{
  "d_mlp": 704,
  "qk_norm": true,
  "init_std_down": 0.00369,
  "init_mimetic": 0.5,
  "lr_mult_down": 2.0,
  "warmup_steps": 0,
  "final_lr_fraction": 0.1,
  "doc_mask": true
}
Each number is 500 + 50 x the weight over its row's rms, rounded and kept within 0 to 999. Layers, rows and columns count from 0. Numbers have three digits each. The size before them is the row's rms in percent of the matrix's.

# layer 5 MLP gate, 704x256, rms 0.0826, rows 319-322, columns 0-255
103:495497404443534629611484420537473511530492461600422488458478517564530446473422501594547502497439535561512551498420500445537430408497471464586499517429490492449585498416512357489486504487468528502463510471469529489522490499474435483502418468451552483527583486501465566464375574555525438530477471535500545561503518536433399487483433466525451506577554510549540534491440486496413538448528529521481498453560444487414571420446526507503466409530581454528483453555398437497547580447481557519519558466485465437523449451485508623519512507530426534537415489435498485422493437440485568580543517553551522503447502435501469450541606526540500438534515467560360492397516502544419565571459540492522517519507450439463562522544470512521575518524573575548445546485536504488409508504537574
099:469528483363521407517457394481469482539463562521592471460476480567359552473535460532487513470520429489579490534602479519423560475474596536465507510387469551471461511515568531475523593538482476475524550504511496534509532504641491522459552460493420427556524488497469517467441445469516528626457551465477541533439478445482531547543476441430501441591494574428471613395502413409434411485467418439493410518473597502466589540487479460521525576560424471501529450568480511500477498497478542546470484481490428468503450492501415504425446503519578490475532504429514539556432511548543522568497553477441494454475443473479406487532482524415490458474582545470481487557523527486479544477495519474590458534501389502425503453469581585541591514489620480412471446440468455522526504501469552
103:495537523616552513432434563500525518560489463507524430491487421525547515433429458433516510558504547516514533549442560507560505496460424565493522477476525425476451572507527457544562503579548546390500523488521533503416510496459469541505448507582515568440533512466510511513485510529622536478510448453534472444494492494541488550546503505502534474546509490420508544436533508529441459487524494551494464572524581432455459502507516559447453524538515389504605470491428481551518556551594480531511531542538448532604525465513453489516397507499492526549507560534497513575482602486444520461474427541451526436515612557411466397543535478469491552477427530401525578584499471468446565479479363504476518519440505650491457469528449397602531522415576632495503548485569447519402646512555445
105:575492550424471517481463427448547591538499457453481510550482412491464447580467531496524489431525449508496523528328510507570454456577450493510464456503482472520505449532519398470515535559447515425555552484507555492488506468432554536465490579387558631532524500496444554478472426510509463536461498450520464593472553523513400567483499518549512524515532530492499557599519487465523481461497482511473395597541501489553480501548478306449467549513440541493489447563480563508552487533509470522415475490510491512452467550400549429494522541517503553503489532570493507395630514539507550417531500538487474592526469477620465537620490468533534473551512554555503506467488539541595561498528452552640486569502449446514530512492406517555485468440621546415598522463517485462493461540512557
# layer 5 MLP up, 704x256, rms 0.0859, rows 319-322, columns 0-255
103:475514521523519479510442593530509488517450552392509571473503417464463420547509547535435415432612480574585480485494520462485501499550531565518429518477470542438513599532475535552462495545440484559483514480444543485489469506624507486502620420555492486490485471456622534483576468422575474428517521508451438505510566461532480519539609407456394431462541573493416551441492530519465461608443545465500514434518504488500463517460451587483489471509499583464513515606511458433455501507453463501442518441508477542484543441487412434536491588376579565379444552528491591577467546519496574464498529490456403617535507456528522565521541545481489539449489483442530438526579587533543446465544399491448501411447548540536473513555431492503488480488467537509468576583460472497532553531514472
098:427487431499564460426477597522449463503529549459474536453523451451452523483623512446497520512526493587482545445433471479542485570521550446414456474447579468505555449617482564509538425620497452455457492486525568563567567472543531529521561524523488537596445510472474418550513517449592465506493569564538476464425600380455504493519505443617532466594488508465474476485474520523431613435506514515552579452493473554469532431528452474543533559580476475534515450444557459490469509533456556448482496536545470416502512506467478572458427464558418449471474497566391376449488467417463453500419457491402473512518450471546524393461505476513489553603555571570549514455426482530512509497500539521463486464479511445558473613546541482448455462528518545480553422572441583457452441493485544
101:390519550499458552431543455554517494457448472504449432459460497438540505540487555508450540549514435490527560507484468502520420404569512538472493501589460431500592549463527543486437499450514481525510514423540565516466530461409529528346582477466443570465500607520541554364499562483458590458484580505410428464571477515590543369444457456472442546588483556559538556478522506544567570491541468491506473461444489477518509441509479562574407468482455509445538409514453464534442522508539437457526535619536466586560581503491542426468490538538439484474510416443523492569506422543511521499517527540518491519548500568559517461467447574506496501471476446428448489497550512466432519539375502493467322510504563443616460487508525557494537469436558539572464499516518554500487481509520557
100:477450585457422490590599436538508543548551570514536513485418513415539483515482420514531558524458490431441520613542536390596505535480544516532581556545469496462450511455568497449515530440547489420540459505471452582570493437514522493500503412499482464422505553522459496545498545550494501510498477544467527473602524459552517582599470522472406432516419571477589539572469517514520501448562488495536448447518497537454512539532606489529467556529537457519533545444438531534476505462559572532513460459466503515520506451505445509405588486576547515518569407488600483490513485501493505548542607481542487437487398511454453613524481395579470447545559546415562441560528559527466491593443504490477503455527465456615431501583413461426411450562492471502449484423403528442548561534492541
# layer 5 MLP down (transposed), 704x256, rms 0.158, rows 319-321, columns 0-255
103:503533452486479595484601605480536372468439512464503495525508564555533497482508473442485543455401533488456517400519549463476467498486504474462535504448441460494491447436551602494534573501454491502421492517464589513454463495478548519546505518420366502427413452550465450530573566568549480398466414597537451494559451523603505534446529473515447451490578418377453530434452438466496558528608423594470520423449451504510494484483572543508511453512419474540561497482456587469505520555540425531507532521542520528521452536469537479437522560463464565528548437429446533555388522602481573556487530536456437499561406514548472489448550488466423567522500424498506550441475535556557523446505421452459479557588504425516478522481474494397428483471540509491527526456508543468523514621525466
097:513544402594509494550466534536403522549486558525471413488519561495485519575560573413542578522449525513547441480484476585487477536472504518543549475442515482517517584566469468538440529651442485577466471487518483539494430448496497456464496560504420454470503500426503583458405575485536462489576526536591557509461566536471544482468563549543454497515420478484476490533408512478638480485471466465490422581483481468529465545463478544401550573512526479537380417543488510507520520395438450478510520449479520629484530438522451440511464497477497631488472493571469457509552446519511448490523472503565535549542547499502571488562578422502454623372529473479462470562486544475511426527423418515502522523527614456422466511521557463432511445492397483512539525517437513529617476587477496
101:532553539470495452382476499518522513416535555361504505513480482512425518589518493561474487571494578552488443524536455562432449585561550466587505526499491464624537448460422463515498495527557522457514485571582466547454533505662461536516511558512498488524495448477438553365464474558537559489469522460464518497464464572517622494519574534533475537519501528469523408435474484499448384453430496431491423580469490525544571479590465502522467546500546473571554418508490500531508533493503488476512501472541572487550476412452497471492565481538519456461515551490498461369545453487486519438505527509475460539440445472411382531539572521536521602541517528459491504523454405447510473439562522533420448490555466546520470459511438535505612542579570348493519540421460459532542584442557499